Weights of a small transformer language model.
Size: width 64, 2 heads of 32, MLP 256 GELU.
Architecture: rotary positions, no biases in attention or MLP, embeddings untied during training, some layers without attention, skips across layers.
Training: a variant of Adam for these matrices, 117M tokens, 9587 steps.
Each number is 500 + 25 x the weight over its row's rms, rounded and kept within 0 to 999. Layers, rows and columns count from 0. Numbers have three digits each. The size before them is the row's rms in percent of the matrix's.

# layer 9 MLP up, 256x64, rms 0.253, rows 0-99, columns 0-63
106:518519469508475487480518527482498498517515511442534556518526504489499508476533488506508501527475480546490510498536514532519505489504422519523495440481529486501500469478471479503466503529524493
087:502554524494505492506509476475529550476494503488534527484504529519480488473522481495464497480507504519525508518549510518509481512540486514460501509516522540513492508540456555461497512483474443
073:467483467509492501442484548482517503474486511500501482563510539500520479459510485491512518492510509487491551487511505456466502537460486513466465499506486520496551509490529510479489554488512487
090:454502536459527545473480525497518485484505506520528471484510503509492485486497463503483516495497514479517489493481530497467472442497503483459520501525492490507532518506486532537459550509518427
091:519508509517531502503521534474571538536507521505511539502501494457485499512519468459486528478487512461509458477488448503490548491487497500492479471493515523513488509492462450492499484489449511
103:490510536449483467508493522471539510486514519454468466508511508501516494482541481461500460500469495505517507510542484503489485506505487517506470496555446496527463509516480534486484501453481454
099:485533467508498495518492519521479507461537537507502541537469518511491499470526529482520510500537493511496499494512483514496523459483477528423479490487512497541527500525482509470496425531501498
103:498491481512511532555494519492565527509509563503489506482513518504476525518504520529472444458499492539539488472495520502476501476501496465476534485539519487517489480477507508493473491491451480
098:529490528496469531527471507486523511483533517487516483527494522530510538515542486460479527498422474513512496499478494526451517522490482537494475492541478496524532493474504508483489512526455532
099:481500507508499481476470528515520503527499515515515468524498531536508490487519522544457471492497473426475508509517514505487478490537473478508489465494473470511458508494501508485469419491477473
114:474466466514483467503527518507504527524504506525514503490540514516512498503538467453476447521504524520472497474491504486484517508550521482507501488522521499524514488463489514501503472417443499
105:517491486523493531469499541515503523473510508451500507512518527456462532501468471491485525576491503527476527538489522526495503488478483539461514476503525499508538495517501527492471474538534510
101:515514516495556493484480528524492508537462531484510499551501525476522514492514477510537505472473541497557514487510501496523494460545515513500461458489489497513506508540490540453488465529503499
096:470531497548513492486518503516528509507556499519497536566524544470545474479495479473524490438484515513534498498535492523470502496499472513490479502501525508501517507480478486469515485453519515
102:487550496487504532458459486507506495513539544516497507515494497538515530505511469465512472488496476485526467498483525513507516439502525482541506481502515502526521518453479533487477560460508497
104:485521497520508480491458498487491542501504530530505536493515552474524562513498489496482528488529466495500525501498504521526466488518510475483500498527497472492509528455523573488463507513514443
079:440464552479513542517519528492504531499485497522522525491505505513490506492466501474519553544507494521506506482515500514483493447483487468450514483478474475507450508532501520477534481538512493
090:471557495501504502458473558503513496497480513483497479540486495468482495492484503483518480500484515556473499526525526512534535494544513524506515472559488514494509511463502467456525510502454506
100:488483466436526540509479506513504516505502551522507496463528494456472516496549495476491460503486484484452483454524498524504517500502530473493463480526474502517494483512533487470471470496484461
094:467470536546500481518480519534525525497492503504483509543524516535539503502520473484476514517481516522534536516467489552479508478492471513484441470486504495535483506535460476506544496488508475
106:500492487507501481502530496509523502481527516454509539505484508527483505486520510466529454492431487463510463543532488530506450487509482519485470489547500501525492484468476546468469519524483489
090:504498462529521501475501506537513524516528518533502499518525526499493510518465477526507489442460507506508491522465501493517525482492493525494478482496512455512499520502435531471467415504492485
114:481522513488480547514513496485500528479532511519532520569484539496479508487498499473497500513444530486502513497550480479512479515519501507437515476464539472506510492501485563497519485507502534
109:500515537510481479490489527501532520541526525478529491541498462465478509473498448482501547507470511503508548518541525481474510474530490481476478500500539503511496484495492503511457455536453512
095:502487490481524571480485516499514500491502536501456530502523542502546490521501538504488495457522503539493456487518490512524494451486489484486448490509504496532506487459499566471506504489495494
102:499508526477516500462521484493531511511496518531478486485531488510542502503532456455499433552470461524486467494497467507479499506530508522486464472506527521540515483489485481474480530521495460
101:497508517530522487506475490483494518520522506457515473491500542458501499476533495492481528517508539509486490454483484469476520490489424523445528493544532497494506445487503520477498482470483478
088:502519535468451486440485545516510497526503533511483528540516512477528472518506504483509474488515452476489484518521492502473504458473463510532514467524508471507499487539495493485495432496485513
106:489495447489449546467469498496528542482462517488483533501498541521506520523503471496436519479512504540468514498488497528465486501550449486508519495490515506524497491457496479500505503516518509
091:511514499519496493519490505508507531525513523509518510537496507490442552484502518512463482531512521529465459508512487508468528517547500474549496478486504480501519459485480534473475535523565478
099:508486530488546554490475510484546498466476519511538466505512508485533508481505490489472518502434529494525508471509522511501546526480500533458464495500464489499491463472489489506486495498464454
106:486515497542520482505482523498520528511494492462511477514509546517464520511497515509494486511506565486508500482525443517483530495504490552439487435519518533515495457506506497489525467491477503
096:531501535472553496483491534503514525534527521460516502501510481526522502472507490500498514523506513528468517519494421536468519497486490542502529503509528491510519497459490486476438522541503499
098:462500532506447520483467542538508509480493518514521553533490497476510516493534501513516514544508499456512542499496487488547526525533467510514500496548520472499482485482502530469462507473494524
086:506578523562529544502489457520477497472492532519541503515482484524460490512503491537458501484446527491507501480523511489498494468518469499496472523505496532497472509487524501510488499468483477
127:468484545494519505503437500502500531543525509489504508497475505526509536464518512489500517514479507518524509511516495517489517515476451502464485446529542506501539508415511483516509487495471482
107:505515506501500526501497490471499504501512529502504495507516507472520559472548473474531510506460473493478528499563484503458491495508478489519525486510449471498508481523486542503413524490499482
100:546480519484515515518472497532519510463502572525519498479482496530480491460534477487532521492465493494484500480525481508541468510508516501496456484510484492505487506484457496450468525449497468
095:451518555500483506462493503498477491516474510492507501479547517502507516518505485516491526512517434524520488518518501523526457510539503476484486497506560517518512446497473482474456500510484455
102:488454507556531534506483502514526498537495498533511482474503501518511524515505467530441475518465529559524527495487508536482467506498489475470453480488491484508532506481485535487519495505470530
099:476512525518532537512495512499512499545530549491510500490508486496476506506473536466543502517497520515425545512492448528482494518495482500486481464494464499492499482513494543448481487480498463
112:441523516478522490502477527501487555452540504540551486510503544478559482488505469475507478491485478518479561478503496506513515519514480537494491480534491462510499487503506495480518521507502508
109:480526498532481560460472522535523480480482494504539497515485540488474490500547526525454538503477477519476486475554475518526531492549512503521491499492535479525494498485509479503483461487505503
100:450529478469474486513493526500490545522539510468495540507535526497482494465498497511478503535517490474520500491512484512455503505508479486443533516466509527491568484508495535500485502463457500
119:502448503532542495502455549545505497504503483495524535528472474507533506468538497527505516482452510493483479499511521519485518463521472520493446484486517489517503469456475500494488456494501465
112:494490497507512483509450513484548494478503505492497529510458550510532523516519443505486507515507488479498521460536497528515463486519459505510450457534448498507463456514514472502497499520498481
101:487533503500493511443491514540493506466437500489514492503473532519484511449488478496448502545525497471484504467510506493498468491549486557497481456482509499501519502495490505461481487533502468
104:483523503515478518520505497480531547532474467487516544525519508505523483474511531490458507524475460492550516484501508528517510528499477463490457504548502463509559480495475541521511519483478501
095:524448506525542564498510475476495539500510475539512481535531516518494487505475459498461509490489484502459502503475467526495519495506474506471515499525500506552527520471474525472480518525522542
097:502502505536551556498517498547516468516486529469534509479494519508513486480490476504516497525508500507509511454514475512537456515514471476518479486515476492517577553498496496508461515493532482
106:462519511529573480491487507499494508490508487494497504510485497513548465517499507506483482491464497433512478483536499521513480526537468493496530484567507501509548541472486520494496500475462487
090:472497452519505515508524534489552527492480490478464471489510471512523540504493515508487442470517520489512497512516494492510486471530464432479482464495466521504492495523484558505477476482471498
098:510477504513525515475488530471552554478515489501516529574486515491516466517556515514492508494485472500509532519493519514558499503523450512455501494513504514496542484493505520533501501476480485
114:493484531486479526472469511483501512501469500519466551531475512488510516521484518473491526514461528490507491485532492539510506486520484524504520517530471519507513512458479542436435478542506523
112:454469531500485545492472528494517494459525487451567512504514490456492488510508505493470488521464481546522492514539511511456482499509487509458480498517512498496512460475460539494500498524477507
099:473525495504479512489508514473503537522538507467480470502532500474460525475523495488477463532509553515496515492503448521494496504531490467525536488544498480501538505472467512491461464534456487
099:521535498558545525499466492512522495477491532474530512467459491434528523506537512522512462480456473482497503471489462519468514504515511472519464470520487478524510491505519475499476487503505489
096:493501510536461506543513504509493510534489503478523550541509502501544542493496452433526479529512498527482540537497510522504466469518509459497511490544489508500548493509467481497489492491490511
105:435527506492469487481512529495520517509513496441522540517515521506484526498498463515519481528507508536491475507474523492508534444498484524513513471544537502496541503531517539479462490477503472
104:504499489573506505501472508539504519479514521493479464514463503513481461453490494527496518539509538478529495517524493542521498437497450505477480529534518498545529501478503520504479503506485505
107:465491484502487516459507520490529542545505515494440497521499502479531499506492498513475442553466537509499531534508523496449515483523502505496457468490511483518541510527487508513495486455516495
106:504472517532496525498452504495518566527501491488509496475504522452520529501532504475507504492474473550528476486472498479505499525507457537521524464518483533518510502502518536460500492529443519
114:423520492530495515547505520483504496519477528432515512557501517502510515511464483463461513499477506545489490482496500507468501489498444490483529505508499494505510504507468543485474470485498520
100:470466531455535506536494503528541491511482478504530537521477508485495491509528487485517463529507490518486460483593507513485460477517458487529520500494492491504536467505471505494504516480503497
095:564511457459473570479527504531529508509500488516544511496499498492485497485508463512501496492489463494483510491520488537530533453523466511495479456511511488509493489542497543494503489484484460
103:514499473512553514498478524497496510520544538516504495494467510483530530496506521498517501535445482446515515481540491497485520440505453460484500471489482491486459499488481491536471518502513459
090:470503491515499490479485537480481522494493487519513471485487494473513496462517537491467545518529550453446523494511477527514556498500498493466476461539524488496538478514486520479491536478505460
097:469542521523490486487480485492505483492523487465531469498450526521515527468520471473500487482466476552475472462507485488522466493539489455484482508487464526544543499490511527507468480474494491
119:498456518518534506502478532516488523491506504487515486508515509504502471490459483510505529506473509512529500426535517530496535499492423519444512499504513507505529470454493513468498507461514469
089:492451499524487506496514534501477515506501531548503532514536563446516532524517502501479492522493530554491508499495490516486530478493478514442472490453476497527492489505518530445496497494504490
083:514488517510512499512480472534506512522508514483493537521494538488475515512504487486513489555487496548473497489523517475508484474482447481476528519515461451518462466462539514447503467496476536
097:508535521494510513487460555515509523524514556481511497495550495516453506512492513505488447476480505480482536503519474522466525480540499527499518506535503512501495497521451540494502522555498533
096:501494473518531528530527496544449522530488504489478507506520513537498533483472473455519471480446535453503520510552509513507495486534471507493471526519496501528518523462509531509504475469486491
085:495514579502528484468473491513515520483525532512559489508500531464485522528500493495491514509493521530490483488507461505467479502459487478458464479479487504492456496531516523451499507520471470
094:510512499497496520452453497506490499524489548504515466493502512534543542511532524509479535471493478507513526510487506468472542475513424510537493503509483483500499473467496528487466473460517481
096:524496464487456473493478502502522510479467535507496535513462573482471525522469534478526531488469495500537495508517459534487507468493485471515499466490521509517479505500458486485474495514497447
099:476515533550519504463475507502493519502547516529505523513460531506505517442492459527478490516461497505485482476504469459487505475517471460499477494463533523516513539488538516475471498476490475
107:517484536548501531467443485517501507506500494494500545528465528472462528448501469498490509515527516508498536491517506474517495516492462476499449467491494485510487476544494536508492448496484473
096:481466530459503536453480526523503542505517506494516504498477459518480519529525536490483495535512449496499489487515461510503518505522517472476490486534463495516464532491461560470480503467491506
102:510526486512500460501486517504487511485519515477532524552480496563501486520493502465460451491490546541514505469470514500525457491497474480510470464478528486520501525508466516490508472470449503
087:507512485499506509471502501508534519513510536506536500518492513528521504551512531510496516501506528455487500544533509522438541492533499513529457472523470491492505497515447462510481489434509487
098:510497450524506481488488465502555520542486501481540529537520516504493498477481480497512491515555485522473485519474498523510493528503487466453507495520553537538513463465497477458480497485485508
095:489526509507506483504485531499535514481515495463526515487512509535483472530542449475516489532446483505508484449516474509516499443461480501517462476545468471512509474534484496491531521515516517
095:506499483493517510491449481546484540510489543526538464452499543484506485541502503498456501520503508479518504440505505462484478500502506523447493479493476462486540496479500509467509493463491478
104:541483516522518492510474503539508545548469530490495482476525542498498520517576506471495516474488481484536498498497487488437493486506466507466486500489556502507490515481465481508485521509510468
089:503491526460464478504514511480491520489500491481535517498539507550519484521473463476487536503500491504465501514575493519531463462478488470506507460492509454516478488477487475452482481481474484
090:475511516487533507528506507501520480514563526525520523520452525527490484490540480456504491492500534463504502513486489495484535510486515538476485509478525474549500505474519513496415491475520508
112:483499520518525519482477516555522506546512530501533502583546508467503474499495519488494498498493526513514524474519505505489518499514492513515556467527538500518546518519468481510501476532471480
107:499521482481522496494449485526492492471480508491511490530457531512462513495508512491447464560481543490514475473491536538521513477499484514473442497522484520518497472470499536498471504473472480
090:493457538487516500483477547462517521493462472546542495516492504510515464489515477488478515521513481516483517486489508562461493498477474498459494512489504474554477530493513514454501551487513507
100:488497521488519468471486497478543520528495571457483548465466532458486527533477513497490475523489484552473504477533489540476513501511491476483480518485501519497509517514493534507454488485511490
093:504444432481521492521498511484510548492478492457520533487491532518519527475471468484519497487492492480516502480527506517497563527526500467538487474504518508497530462498471502454523498520484484
100:478453434503544472517527529523503517485495515506489515492505530486503485464523491477424495510508502515512476440530505521440481515522479495482519481491542494511489505482487491492461484502500484
099:499498481479496487481493523532481551553477495479539508532514504537467478503501483459470509478449526485497488444475546513510494483503482463521465472527528500522543531501490500493519499466504509
094:514488521507493537518517515520458510510471479496489503538504504493545498479515483498496530515534507519467489471552484555486491478527460517469497502492494519521450424481452491491469508485496483
107:493491502475518538447469509498502504520512489507499475509471503486518532488560515495481507534483485508487471523507480508480505487479462520484495426560510537537497488521433485471503489501501513
096:442499520491499542486500536508505507512486536509525493503501536513500464469482440557533489540500469483530471511520530498516521502503467472478467490485498516523542519504486457459486495494471504
089:495523513480461544446470507521506521520509508555546463480499529475495543482486488500521474503500518517496499490484463497500531526537478527544548501538505479504520459464480521519502508479489508
107:485522531513484531534508482514537512478501526532533487524491533492519477472464502464488513522445492492503522535519513489459538516483516464508483481512507496518487501495491492484467518511411464
110:476530507469492483515487489499481493524458509474486483526445504499521539429500471483505506546458475526487485503513478519463496467513445490514471511506538504499515482506498538506478515448486495